Each number is 128 + 24 x the weight over the matrix's rms, rounded and kept within 0 to 255. Layers, rows and columns count from 0. Numbers have three digits each.

# down: layer 7 MLP down (transposed), 320x128, rms 0.0524, rows 255-289, columns 0-127
# gate: layer 7 MLP gate, 320x128, rms 0.0686, rows 256-290, columns 0-127
# up: layer 7 MLP up, 320x128, rms 0.0674, rows 256-290, columns 0-127
down255:090128108137118083113143138117123118125109088096131129110137147092103172140153132108149116111132171136125124123110113145105116113070121099121152107117087109109140125114123096155071147112115158072097111126118105176099096132142150122110107123147172168164175117118123110153119092144089109161134111097134150081095134108110164127101146138163105148102103121101121142129136122163097102123120
gate256:111143093159093102106094171166113149137110131118119134184113132135145100126141094131144169093135109127136089131160128144121093141147129161116171137140089150137170103156146138129147134126157144129168105137184119093181088076130140101114106172093146134161093124112091135147111151156114154155130161125135120085122143117138106149150126065107148105179173157160155138119146158115085158167187
up256:118126133144122140173171149168128172138146127143128159173112082116142111148119093136130108103149100134139130124143141124156120167094131151111174173129138095151108110114125147116130118070139108114140142123115114147175122092124111100104148127095123153120143161152092126166140160141096172182060144141162154100134114169122101136132146108114165105172154140146121166066155112126103120145167
down256:171117183115140071115122142108119118087128120130131076126130137151148130139123143123098137122106136136156157130103101108150159070139083099143154123182130092134113156119156106141137140137106147107130154143094146155105124131163189100125121091116110090087145149155141143138102141121125106095137099141115137184096144140138110129155144108143107124109102086115118103143092155126152139087134
gate257:097114104110109105150155099133105143122133109102146122144116112094113095136128143111144159152151140126119102114113080099140121113125107173111133124146155142129112179160177113162117145160164119129146128099170100143100110088151113167170122097130150155129109170103126188147148086160126146122137161151160144169060097100111076176104164171114140125108131144144125138164150107151114133160113
up257:137137150141158155136106148133123103119107109148076119111127115109180174176139129143103143152144167142127154151075164135124090195123134128145126151137083097131088102086137134154144137145105137076126130109080161145141090162122130110107096166113127105095129048158151090125124156116155146117116106117110114111147101106108131089166137089103113163083179124128115145134113119134121137106112
down257:085123072112095159136135075126118125177125103160137135151120096095182169143122112097153129137105105135123110098144165094120154132144172143147127144170086150126133130147083104123112147116127103139107112118118146186126101120155126128109119166141133149128064121117167152152147106096148125095127157119116148130107094151109100117143159131106076144111141145101146097131119141128127135141102
gate258:132150125112144143150085122130152123116095133148132091139151129108142158116162081128090157129107138106175110129151111164121077130128117117117146115105178096145163139092153159119164121085191163131090163118132155143120107140120141107121149115104188101154141115097088120143111106121105123137082126139142137110110115141091163179072123127108097127169161157156126132120123141138152137141145
up258:111085142145125114105128123118151187119085139131112123150140112129139112107099086165140147121102121134093145166134129123107079129125139151148144097153148101141147072131128145125118161124148113146128136107102115169120128119073121107137122127134136150169150099158137163139160116151122163122150125110121165116096145124132118136167143110175130123175088113096130117068135168094101118092104
down258:147167096137096111119112128102121124112152130143129076145129106163161119151114127160082133142171156116148110139125113117166125123158111123088077125155098170068150155133136149116120114119160121141151094154158161111099104106176172142119130131084119127144163141115090081138109131119135142161087137108140106125095110086125156074095143147133148140135155153117156103154137126119142169125155
gate259:094129105087146112134126113133143122126150101145144124086175143139123122184148108094141134154135131121126090125137137127145114130110082122128129138146160141105177143155160119142125143127132147094138076168112165097156088102106154111103136151139131120120157122118169149138131091113166118146116118111126110108118115152131088125166128134072128117108136138079149164138150139154145137207095
up259:118126093178068110102141120140128144100166105112109117161144080087164133140124094057117070111176110148123099142118131116137117083129125086140125113104121152128137083127135128120155148131095134141130120118102118126123157165148076134071137085128128148099132125129113119131138122152099140080139105149120155120140150121128151134118128106135113108151164112136147128091148131163124151075137
down259:158125129086133097116163137111136101101139171181121122131123138112118119109145117107167085080109112147178159121146122169153099153130144184159107126161105137117128154158127130170102170109165123134120072093137111113122163117127125132121091110097095149128085088143152131156131115143154118126115156158108130109129160117131096101102157095134146141117126172134111132142143163114121164109139
gate260:092126142138094095146120141156069125115154097124165091134101154131106158112152121148130138087176143083095121099133114129121126108109163104118146157143146129142157135095112156112096104124147141102119081117132085156079085158126109145107137172085128125111122118096119144139127124111125169082178145127081112142153143095123091163092150137142128177140156163141115176080157137165133120158111
up260:163155124144078139097137094097146147131077144162109130123169177114146117154080160125120126168079108151122138152143080159107122150144148150120108122121121174138149080118125126103116129123124153158126149127125145113140119104152166157140124134153133139183146103113067106095138136135128068145093136144158172088133137141136127101140101106126137132097130179130121140142112105104158138124201
down260:066101103182120177095145143074118106105115152156135108098135124090112161144169135149129150147082162123122130125100103113143165122131147150157146151095139098155131125166129110128071115146157125115124132135138134120090122103136127152146075095137120140101144121074178134111140126135115134115123139135152136117157132130108122134160167141116147096147117134110126156137163116112108125203131
gate261:114124125140131110122126149112133121111132098067081098148121138111120099111125113168134089172108164101142111173124129145119110122103145123133133139127131108129171110174147112113152165124138148094099164151163146098116099128126050161107113132119142085140149137097135111143119077116100140132102117102151085098152096093129161128157142163127155141079140144124210123144143120086096132122167
up261:121116108078172163111149113103109146119092126135173101145119134141095124138124161128178206112137123159129133190119127125136117144135103122145122124112114116147156120096132121115167137153121144095112134157153133178121146118118131140120156119090126082161109118155120101136128090130113108183135111102135121179108121124140103107164144171131139078119133111106126125122180144111131103138169
down261:136181144151091115129123139128182109125125182173100095117125104099121123149137112148132121109114122096112120100157113165126144134160128154128124145131162133148140110114081154136078129099065141127167133038126097154152107144109128143126145153170152125133140115109108122157121114098153102084138126157139150105153136139112156135087130105117129166158119106110150155123133114156123137131115
gate262:117105125153133160140153171148154099129112147112093107136118088143099154165106139152127130192108109142130134109100149098129114160125138152107134152144148114113125082102163119128132115122146132152133149158122134162103103148122156151152094142106120096108131153123111131132123129173114157153145126119125139123097141133149113120127128135122122107110111139092127104099090070095137153168110
up262:100097126120080151151121093146107185135105120166091161140129113164150125143160106144140103081179159101096124137119153121139154126139119097155090085092136111162120150145120155154110106117109104112113137115138137101141141139174139136144136139158123105130130129126112091145157132125124086094139129149154139135145123147134130125118166092140117112148097121140162109137156142162085149111125
down262:120127143071102086129145080099116157105117108131151165130128115143154105111151125131098119132202110153093153120117126156131111088137087131145126111076139128110154157129111128122115122133126122114112115140112140124116139129154110108140139132155156131168145124117108148112109144106099129129083143156161107104152111112114141127130121107104102114142113088146105104150188118166134121088159
gate263:143141129125090113133116143102140134129157131130120100114157140137093151115141151145151118136093153162130126116117086125112098163140119176111140153152139126121130091082132153114132138100134110112104133116132135183073128083109125075138107117065131117082102075125134127116144114090114119055139158103119098094132097121156113154148141124110149136142145140123108125058198103124152149150158
up263:148102117104148148089144117151091169127151109163133122136138131121092148120125166136152137102157130148119126119144150124141157133129148165098194162109166148149104141098106135117138119125120081088077118115118117130125117126187191135111155133109113124139155126135133146099133179155113143129117118129099123112146098118136149122099122145169146130138123138105100135087096069108113081105134
down263:073130082059162100104143139112114124179136118125128113106187122139134143125129154105133110110148151119137090124125111078086154129169149129103132126118146112135136088108109123119111140133104111140180126139094155149082144121120134109116078136122152118116128076081088161140135084116120131155158105114101171137142145110144157151092124141147191114112103124160129119129102099139154132109125
gate264:137161127116162105112170097173156089094106121135184086145121113063082106136161117133126164089142112115144154150156113090115111171115121101133143111144150126099139123149093113144114132139107100123177086123105169154150104147181106143128139127142165130147154114080111127179139129105165105152159080150125133149097104121145135158127103116115112133137150118057127146112118103133105136165131
up264:101175126129100136096183167136123088099134127113125115141129166129146104132094133146108123106147131120117132140095138092149159163131117111121156100106149120131122129180109135090094162107103097132116148118127168126076110131144114130138064132110076144137076102104104136180124143154136098123195163136101124174124150134092146127148149142131109107174151125151097123092141096142148170127126
down264:133134067168131101130108139130126148176163122111100127139103169155140116098130152101162114165102140144095103128130105183128161115145111147104085119118111152123135080127127114150174135103155152153137145136128074085080150100112132182102140119143144133135111128129130160102099152141114097152139177133159085082110123114142121094105140165130162147130119105158134149127119111140147138125107
gate265:149076064132111168160127164126157130159106108153116149147189131131086168102172111124130181114156109074160166102097124116138099123153144107148133171157139114103151119158103101130095111119095143100151101133077091139129126119157134100184106100107139146152107106110159125147115138119116141117082176148130157123152131144128110135110140112109092156110103114123089137115156131144144140165123
up265:163141129110104114138150108115140159119111156147115162150133159099115151095157079128118145133155112147121137133144127134172159160123114106102115173164126139097117124151085112110099144111131075117096101147053142164126154154135132132150160124103147131112117101149164124138094106136146161092165120104180125151095148150095122118116067126149094101133126138108072080130090128149131144084115
down265:143109145131115150126115135108160143112138151105156142142116095136137107106110120098149164130116114110120118127157150098128080133132149101103118129119116140103165108116098134134162123136118140096131178118132167107108123129169122119162145158139139098094129112134132111122099103106102165156156164147048139132130183125151185092124111107084121065098085125110106148142103101164123098078115
gate266:149124099106163124146119158149113107133148146150140097152101159130084119155153126115155132093070115136119103131139090118116127138107120102148182132148107167101139135095130150114148091173136110098134112147190108073131129159149096108112147091103146094128134138141144151114106140130171096127193110142139112109101090134157106145103176158076150130140113134132121128119106136127134143153172
up266:132131143114137150119136102093115109089157131149125126116131119162133113095105096106123129146138162138096134142171162104126140121156104076141153126125161124147124107114107146127128089153111146165101148121103104127138090129114137109116114138110100113076111133126174177139126118136109199101132136160134151103131133162182136173140070128132101164143107153136176103069131120136143098125129
down266:126151128101151138110147156142144142114121145143150112098149160146094132138147157150111178105101172081153147141092113179177123091093139132126109160112086123127106115105158102131106139049137160175146128134150136145131116140111074114123118091156107167135125118156108108150132121107099105133093104108152146122150117149138108162118139114126145127129156113147150112126159126134155095128124
gate267:105118104149152121132163173154166102137108125109130147148112066130150087141156149097130146129111097098077090130152112114142132111130092124104123169124163142088129167097133148119084138127141111125108117094176141084138137076117116105094167129126141108147091114147112193152153135096126108138141142103120161120163086141140131124132093118066144103138145151157138123157125136130167130169189
up267:102160125149120130167138123102123149093137123197127160111121158094143143173142080130102117134160191160110139112104154136099146146126135072140123121162179112115142104135173136142151140140102147121163107139118168126128155144112119161137135141135153143120118141161104140110095148149143109121144085106118113150087124135114086103139155152122125158167089086146133139140141171071066143104082
down267:131112162161104114071112159131104117145136114087143148102122164118125142089117158103137131162161159155140154136133157100108127112131098148163100111125118107151178132112140150098159140146178105130064119129107113130143119103102180091130123121099104115116094137118159102130180125164166104092116139084115133155159133149161160121171165138144084148112128130071144163133138100112155130172143
gate268:091123088088170134160111128144171133103120101133100121100115100086145157101148128093115131073151133136120126143139084131148108163118108182118156121124112123160085158067108138119135153158139128116135153093109136089127130109132151118109110148121102133103138117086159125137085122125128178108175131086123142154102105113149172100088159105131087109099134101114113142115137125110111130174161
up268:131095135090098111145128135100109138136093113148098105162148149122145134143111168096129162150160145127098114089105147134132142151149161107104122143133094148134145138153109140185117165106114108157149112077142097142112106114154106145090163080175146114148148110071126129134156157103136125164117110140145151129134108158126077174138092137112101179149106123172104135141116149176131143130120
down268:098180147131126113131180146154132127139130164152090075130112114125142164148153124119136132135135147130123147116082122144125058130128139177169113110083116114129097121111114106078136111135138128133130156131113140137136079125113086110118135143087118142121115144134129111144141122103137130059158120100126143153121138126145134126122155122084110150121114139141111120133161149134166098161115
gate269:163107136150121115093160131137094125108106126110067115103115142101154115143136135103126147117130114149139120151099107105176134126144134098157121157103085142111139104105148107133131143150192149147123136167107099166147088134157094180126164129109179126104110141169112121097151143144138121118103120180096134110142122112105165134100159113113131134142075137131091113151121131154130154121105
up269:149129079155104137173166090126128091139132145123127067106124094111137119165092101152158141127116086069163142135123157092107131135085101133152109098156148111129127137141133116151118121154148138153155112127119166142128118134120157175149096164157128135079122148119127134163119100138153157159148156120127132117144119127102137123108141091074118115128127182155125148160161125110160156159098
down269:112138106111112134114142170120087182121151125136118140132134147119140111150178156108149166124135169094113121103125141116157087132144123123149163161089126138093089130096089093117108108108149102116136109121099117170107151160132152124125095125113136120145091098158153093098167093107136116106090107182072133143112147126109125135125145134115146116126092073123072130142130139149106145092136
gate270:133145106122143125114145164155172120107109101193155126105122096089099144143156131090143170092138104114146155152133111132096088161157168106092131192132106125116184117086164101131137104095115170111112129094165179118102123106130080117121130103151119121108128112098137142127147065114125144170135148090110124123107100108107128130129143121155131135168148122123116128106107118117164136114092
up270:141128093141111133144143116108112135143192147132131109140149096146114116129127124130179118113138164134143134117117123110143124188160098107093084165140150119120149145146109121158126132076111156122098123101101172127098055119102132113117131102153117153142150132117117157181153128118132164111119179112149145104107121113110146106142116111159139123131138131109132100113098137122158148091145
down270:138105187166135109102117130143184105140087136091170140113124124141085110121084108099105102182096138074139122124112139103131121143116150126131138130138117155104154120117147105082100126136116121162133146110120144157091151154124088106159140113123115091141104155139171141107131146149093109138111134118111085109131150142149137089144135114122158078143133104144123149144131116105125179114125
gate271:144115146084133096134118122133115141104113115137129092187107105135145166097170101098156135117174102134097107168133118122126107135132126124129166123138112116123156125124159121174123152125130134097113123145085137179108113106105135133125115095127139127105125118149156175156141121133088097119137164099103091125134088137092134121137162139135106111173108095121107097127121106114129101155140
up271:086084112137157122120117112102093108141088157082117133135111091163123130113169110120147141145126098129123139162126119134142089144134079146134099094132126152131150166146110131149113129112130094161100133077107148119149097095105156108150135126108145113071157176120130122119139139106085158113156146164054095156127110107110126105153190107125127113170153096147133120138091138130155118176122
down271:138109169136142140151115124177105120122147122101112092110122118135108127160061138115107126154137172116102127168131164103122148072127150123130155181142147111187081167095103140124152112162140145117135145126211164131138113122144099118146139099150124123135172162148126115136084118129122117121100142117146128124163104131166098146088115132118105136090141131072174134094134128175137142138122
gate272:172120151128102105100136110146163139148155138142131137096105163106139133150137110107120085159109097156156141081133154146125155158099109138086160161089135119100116133122139109132126126101102129148105108081125106118108111148127118133135110124102129173134126103105093155132118145154149172162158107117150113157098096094096133134109128115130130121088141172100084154079116159130147141113099
up272:158160178178101122148113117110128099149093113123111106133102163114138116098154113095095100124113100159140145112123123115098159137092134153109142141131128140126152145078126122111123155116111150139135130125095144143101137149105061107132128139100138127106135106147114133065129154159074128122112130119153116100141130106119119114129141159134132139164150123137116135154104095127111173090126
down272:120160112130128113177115111138155116145123106117093148176163096138136163119126098120159125125155081106129122143106157117127138133162140111121095107139165119116163141143140156099084185130122097116143117128102143144114122143107111130083147132138146119147135140141114076097146137137151122113129115095085146139145165130120133091135158127119172092110116123112140099172147152103108155133184
gate273:139130124142144126131125110147133149142098117097111151084102083127140129126147090134138122106157088114098111113183116190134154098167100078085125100106150165148133132114165146147167118095103155135135123163109193114138113132094134129120111113105112148105130153122102133106093154143134100146148119127111145114106130142095116106145156090144124085121130123138118140132120103153103132136134
up273:125134106095124123141133148176137107143080168121108175136104127141131139130152109115117132172098127133141105138109166156087142166130145171110135132110083131116121138134111126171156095106162115124132095093128131143132164119156128151144146144153104098125113093152117109154135144154121127134113112176168137154136149163143121112122109118146106133157086127148149115140146085120102150134186
down273:111126131174161141146127097131133137143128063130131113116174102112131130118142094109131112076174128123159136120117092107128116088090137109160156121137169143161136121113125130130126132103112129126106133135114116153097073110110139114122123116100148094135127173118127138118106133136141117109088133104101127134145138130124143170117140132101131072068146158138108100151106148156103088142103
gate274:095137148109151184133075170124136126089169141131124154109166125111126121128165124150159137117108143131103096176127099122102131141105137098137124168147154113147088110155149129175105161152137097060158156145156137128124124138132094133103096157125132108153125119090133154133137137129117120131144147133098124117144099140148130143104150145163142188151132123128156128109101164153109084156101
up274:122105148100086126077100169099157151119142182138152142084177157137126128105109132130160155107113130140078139139121095119124142159093174091138152136100114121182112124108141179139137129150116123111116156153088102115142144105138156103110083137156084086115122134113106117145109129117116141179154111121103140138127093124105141138116137121116124169155125133118116112107145144163131119148150
down274:151125138131125133104149156125106152126143120137104120135168124112130108115127160100149127161106123123150125121161124132147119134138104132126144103132181103117082090115165123090108190129073142179184100104132142165164169131138162101124132131146173115127103156136093145148126137156139130128151119145118130143143144104171131162069128128125089153134080129143117137145181125174160142125118
gate275:152106138119108121102122121135136181125069138102097139118094128160139108114092089155117128127123118118124154138173155102119131105138126096120110097151125137123129122119125132118139112116124120124125135097130152168174106106129126102162134104169156095166135105125102146121092123138138107154091083149103106114151145134146121128160113144093118097133154158137166089137148110152132128102125
up275:088137110091149106145067152141136142127116139136107154114136131113113136118143093120156141141151132144131100176121142111129122118149076129100102094106114132093139114144156106166140132143149137090126158095144125136117108077188110111122103130133139118178125106125117120123099110133101096128105114180156148138109104128160143131163099106105107123104153126132154117169160118126107129143112
down275:109130134155145127132144159160127122148107124154182142115127143134141112134106108131082107127139177127122128156107133167094159154118151118142129147158135125110115082093108092105106161118107121140142123146118094142142155164097145145151123141123142147132141153133133135123155139147120139141158135084094116150117153157083155131116177098137122127122090093098108151109126140135138128144156
gate276:172191105104131102118130144174171135175142137116157107108133171079101127126153091164131152118130125164137143138156139147136148141129113155139159177142141074131123150121143125111135107096164147126111132105113128127089118157193129157112072125108122159106103079111184083147101145121112157128134137131137115111081141093134127125156148102132113164139112112150160145075137146094118114111164
up276:152127142129144134170115144115071145154142144147168155091157153093103082135167128129145148127147143173137126132127144112128109154120084137148156151150168143126123092100149096119161150114131133181126140127114085140152129134134175130112138121144056088139155101123123128119125108170148114104109115111109103118108116190127082155139109154094131120132129162150109114144154161092099155152116
down276:125149094085120125126128113135137142136071135111135159120144095153134112109129064107145127099107149124152121120169112173123167113146146128143138149135169103111088136125128118168117160128134101134107120079124123154100141181170114105109102116147114150129155103075154138132139112127124141150132150098101169168126128092118137152099152089112121156118090187146132147119136102094187142137121
gate277:104087134116119096147132115134120142087151125147131125167140120102056128104119145151173116170161135126138125166146140088082114130121119136127127165069130190141110135136130124160094084118148142079109108121149106100098077120143111128138115076140123153146131136116159126152140126149084103132100181100139101161134100104104152133134155112139071170155158130157130132136153133109131145167144
up277:114151119114104099138105116125136107116115112127100108147125126133164078150163180087081067152153131190128154109101120132155139109106113092132142140161138099123147143112157157133147129130137155167127137159106130094130100124162141141123102115116116089132123098123077138094142134096147096162121127163097125094184145135097098114110107114109148109130129086131094136132061147101135129151152
down277:125148139083138151102155167108094159147143123136172138158102152136149182160159126137148132119143114127136117128135152114114121134139156129108094197121120150146150113142083113112133066098120106099156119135093121144132090155117132144184107088122098112091153140113104151117129178110091154084148137146162120119158127123115139093105121072119128138114133122129155165130077167141140146139133
gate278:131146167137143111150151146153133099161099104127128109129123110075124187125162133128134144115095061146145101173113105131123160138114124143138097151089087139142163096103123117102147129122169152095124164151156207087141122147082104157124112100118108125121086095125090116116149152176179132127105107129117128104162078095109070152108143108135139090124122141148114090125121145082102135170148
up278:162138135158105129116147193075108134127089124110141110121134131120147165147172157113060158135114060153180115094138075136140112113114155122129163149127136110144133142112097145093150132119145125156151138127108135121091151126100111132107123049137147142106106107125110097119148115117172120133142143116084150132118073133184113147139148150134118130095140107111100131154140125124116139117140
down278:156169128095128137150121178138153095159137114130155102143143102114122137122090119136134112102130127146145128160156109142158140146163147107101133078108106100178152100165139154136143087137075138095133105113138107095176132130114112084113174130153119130142147113089128132133111117123083157129116134139149162121110167123112098150154075121130164146109155072148116122100170146106141111092137
gate279:146098092147092094133152123121129134071168123100133145123106090109135155143167152128086148114120131124159123102117103133120149123105110099150150136119165149138123118115117132103103114165129156094158152111155081101131162087140084152114179091140171123177130177099127136131136084145128099097110134108126133135108101138149100153130156131124158128151171086106157105116100138119147139117156
up279:131172132041088102134158129124114099121149119109138101151125130157112168136103120138120083127188135145141130153109136128123082117145095121152159169133099092161146145157167118121156143109133124126103125134124122147134143099121111083147149126142167142148134106127126146163168124131145084118093109132158087098138117132115104104167121148161133143201139129151109156128128114111078181131162
down279:083126107137128162113145150143112128109120137100114107150104086138191117123110132098166166140101102093070134101099125121168107175148128174165148164139127128137094170144137137146127139125124155164182164121119132106112113102146118102176133154082108094121142164115100123107102149100142130087101147095125132135081140083110125153116135131156124115122114141111136162115088156154085133112111
gate280:113105125065102125086119133125192142102150088129111138154155137147121088144142137130124177133136134122118117103083087098146118138129116126151180148080136103097123087116115135113124139111113142103083119164134106089144118134147095122154154106160151156129132135129110159164158106089175102108103160151091123146128149101133066139129121146054120142150161117120124149115105154130125119152149
up280:092113143148123144118153138086163150173159127114130136114085135084141072127114090147171105091132166133102097114148117131149109110124131105103122098101126147101125116152140096091142166095139114137137140102137152125127128140154149150152117106128115169189127136155120109165124158120123160079123160123179162103146135088101114178120142151084095118132156121135146125153140122153151117140099
down280:121154132170114135088093119160075119113168098148134109101150111114172148090128140131125137104105171109151120128115097150092138149116129089149136149184084151122107069168137176116128123110128123113123145120124085133123146121105094103096119148104121143141126093109094107118149111124145125139143157124143099103119115126121132126134115163115162167149102130076146120140167117091077162091110
gate281:133124135127128148107132115137144131156116143093143138149091111137159106132109143118190139123189114109078136131163138112086081134160136121099139152142112122176129134136158149131144085143131109134119123118100131108152120098125176131169114131141134114125161128128088165111140155115143163130153118131108170126134124117137193152121176129148173139152141163104105126127097128149137081156123
up281:104139159083139133147143128162124120091142160097128135099146129130147105128098114115128131117112162138141118173107140124116128172079145116159110114142097116132114114146142123110087116144099155147124140146086135157130088105161150118136083113114132135183151104144139139143167111093123118170082142112160113111134091163091121163150109149151127152124170086127108135099101128152100120135147
down281:132085094154120121101123140138161124110114151114154146077108125118119105151126122081126167199153114109129135121142154132136155148172177180169115121115131128099111163133135133126138111127119118135131135093150125117143150089129116150159157149123086146107171142166133138101161145123111151097132130134090128080092175083148133111139139128142128116094154102119135134138155118121163090143112
gate282:160114118113167109137197117158126079130140153125133103160142077125133134141134145116130099104101128122140158154143135132130135117149121147131175153121149116124121131159133099114069134108100158110182137116097125122147142097153080136129111127113101168099094125104113173149147099136137168112092079164110092105119136109131098124111075138150110105068134130121096102155109088131141161112137
up282:100153163084112137127079155087146171107121114117124132075115126156124114138102079142094128144139116115131121132105105126146140135092127097151105099129104113152163137169117136167111128151099153158131153104092146116081103126118116138127114162114174130129140114131165090108148169110115090150174150130149075094152150128133133149152161135131155102073109129100190143103120139119089148105148
down282:160125148144080134113123131101104123121123087135113130111113105171087114069093089118126204145107105103118124135169147123120061157133106147111108139132114135081150121102146123121128136132113069108137106168151124142127162127112160157118121101155119094119144115095121135161113151131131147107163196095135159127139129086141092101139104138121139161181105114149125082177135131126115093118139
gate283:122110139130139119115111144091125107137109126122125139109119106118126121097160131130100138144142131109111128174149066161118131099148085117140163122149110184148140107095132161165168111141145156144131138133166130126145119087160130081150141074102127084109149130095132128115120138150162089137106090136081156127094093145166123116127079141136123126121082131131090098134149162104138140146161
up283:117140177095143125072087118136122153119132060135123157157163179141126130096120138127130111116141099170141102123147135152064144086142102139141140118135135119123172163124088102116062091152088107133112124152136122143136138113151102122128154109156131145081136139166108136145116136153129123098121118103138128157088157091123117136121119132158150162118113110128108133133101123167121147142125
down283:107118123145107147147147168141092139131137149101112070130097119085081121133131149143146174102117119135122119109116155140152115162122167168128159177162132123102168132101162134131149119101120133166142109144128151129080152127164136143163106128139138138127114117160135096099166122140143104164151152133121181114151125187113167151124136084130153104117134135129129137114172150111146126131102
gate284:155143097132152120125165157146131126108134142109082088165079087138135121167103126155136170094121117123095117168122122136132117179141126144106186132156124157124149114142148109141178131128135143126127151162130102105113109111115127161146103131127100108157080148110133105157144155134080131122135141147131155142135074108115105114095143112113119124102130096134128145087145121116122116144154
up284:114137134136120153170106103129107148152090154152130129146138151137139116142141152129112130133159155144135121132115147120120123142150149149097110125098128151123159148074127130168097114176127101126151143104074096100171117122148113085155099126127105107130156132108170087143138187131153092107152094140144066115092093151156105149170178113120116135114093118118125125130103144115141096136155
down284:207111113123130102103155132135143142088124141093110124129122151135110111144094124127115105150133079182123115144107133122118133114095150108148147107143133142122112114188124098118121101070114137125124130118157152114089138105126114112127176129131135171106108178123150167146142082130116112154114146079104127130144156148139125166118108136132157158113098130170093148105103146140112135114124
gate285:141107167124152144132143117099111120152086110189094148127136112110107158107146150102115134117122108129144130108089124152090115131109082180133127157130134109085173112102152160166118127106124173127146081121125152140151103125171131140108121107120131096161134147129165110113146117126160105153114134125144109084113100166149155129127107131091149164104108124081145156152089138131138129093108
up285:117098132150143114152099123122175131103099140099109163156121089094098131099115127113139140119121081134146146127137141107153127114135110085097101150167116119146159168161154156176067129103096118143116104107120184110170136124127112122118165109109137141162107097102124130110103160140101084124121095120142183143142117120155084136154164125116118130078165148136145127156137134140127171136130
down285:122132106141145094127140112137133158131126140110145121104157068140152122164166152135152134123126178124144155183167130119168098163201149092120144120151135117138156147085119138149110153154137101160127092153113117108170122116163120130126106143105132121139135163091077087148131133156149153095135157147147088157123102117097132149073090112113117130124122106136139140132078111115082095137127
gate286:162141146119157151142168132144160136119100116150171108138156114128094126074132115123085099147059123134164157147155087141098142109081123146105116140107149107124155159118181148109148095096115114107169138108137145165141195131132115136136156110133134128142119137129138123140107148116141142101156180140146131140138135141137138112111147149103141133141113123117120120143099125129156109113172
up286:107097109147090134148122135124121136160105162096107098119141118152113144138107162126135166151151131097077113148160167124162105133150169165120133115170139112118120128137094134105101145135139140137127075138147130160107162151128178141134116156108130127117137168147176111148159105136110129112118106157098132130148153120152093152139113135153098124156096105114146144167141105137093110112140
down286:135151155142124149121153128140119099110108126124152118141134160115135115114129100118139105094144143129162140139082084091112090118122113142176124150077114131107165148144143126100171083147156125114135168108114147174128130114099133113108128147135139152131160121110105158118148123125177139143128150148120120126111106146119127109096139164098113150144126153121130129113085160159149140160105
gate287:155131156102120078090132144117138127110148116080123112101098142107089171134136104159164138128080137131122110096157157104096133131076134166118165175146100134136115145096148123103157132128140133106113141079108131122108131144129112142120136120142138159161133153151161119120113157110139132135173104115170123109118081134125151121102155134112182131094108120068122137110131168118082140168139
up287:107197135055133094135120147178099110150148160153144126124124150137140143118136146133132105136092132158147137091114176165160118117136167157142107168107115080123150136118092106139161135124138153083109128136105115121157139108125078114107144103112179157153110159141143100145123145070128095161098133145100106102128151144112145090125125099065150138114141127133161154109110135155147148132147
down287:166136092109107115100143129073122098165114118158121110099137119125146137122156151160138122131123105109091135066156078160145142125117104085122153114070105121137119129135130115136179145155101139163144112106112137131103151101122126096179136130118169122121109136131134102168107148120129141099158145146129144128149126121135079160116136111112121096103097061113174101121099157141093113122170
gate288:113153192107139123119128142160163159072080135138141128139096142126148115126120101100103164150155128126122101134102092153112081138180132172134121139163126122068152139088155130119126124144109176151140101140153130119124104078103136122172130083137114177160130138124132162121159081137104132116103100143115127151077126113139124097147101108160132106139130118092134114133133153115088140131127
up288:131121108121169106095166158109128138141107127148096115128167143138109049120139117141120110119137066113076134109128161102128113128135143138124119144106143104158151106189118121091076148126110147134127125117090172082121105093135094122128153124141097130130092112128146129149125111156122101108125114144134147128160110211129120121127139177138158124156131075108106153125095106148167087122131
down288:118121094131099121092106120166157142157103119096159177138138159149143125104172133096124121122134113101133130153093098099133160170131144179142110136110101117060120131116120128127170126134093129125122085100140099136109162138112162164186104128167148130163133114138149125112119136127097132119122111110148126146151117142121120121149088175104141131148106123146159172081120121118161165164095
gate289:105107117157116154145167124127180097201163108132119086128129101114159128149124158153166108090148132176099083133143143090119121091140102096132145118083163167164099109156120131100147081149158136119127119098106139087102158129098124124138112124083143129114102137124167160175139090115110147108141126102146109102165165115123118133123112122101101165146111154116131141168121130170124129129103
up289:104066170118147151089169126142156162085120115107107140139136164127138132092110093120141097152093130112148078115172095129128150097115112141121129131172158112126132122113143151143132114129136130181118095135111136129183108170141126126160188091131128162128124116109143149141113133145088171152116132073147133097104136114149156168119077132135140134124101172137116102114153148110120119155158
down289:125117088109116137139073103120127121194122139104149140151140134135109106140126162085147124137113102122107100125115106105120093154119092120100152163100095105113140206143104093128115150124161119113125117133170144137095135128142151079130158119165165106146100082066104117132086149088092115114132094081109135149116114134111111108124142140077159137136120154143156136140091152140135143102152
gate290:145173063165088074108063151140158091126103155125116113120123119133115102116141108085170109161151146136119161132111106147070085109120109082122145161169082126087155130133115109116096174085125149142096124149139127155102093124115152135118086170117136152086110125097103168146084100105095144128097104135098131119154120125137111113129118123127121135139160134143087158185109135137141186134121
up290:095169115147131140142128131131136108152126162106119114147169114148119121125169105101159106104130087123169134139132129140087106153140143108166147144118059096085118098106133157141088170103144109116128093145106186121113131186143103157124121096171125160097090110154129114124159110140111127121115155114113116165157118119109134119146148148138135127122130129176124154158107092134139115164163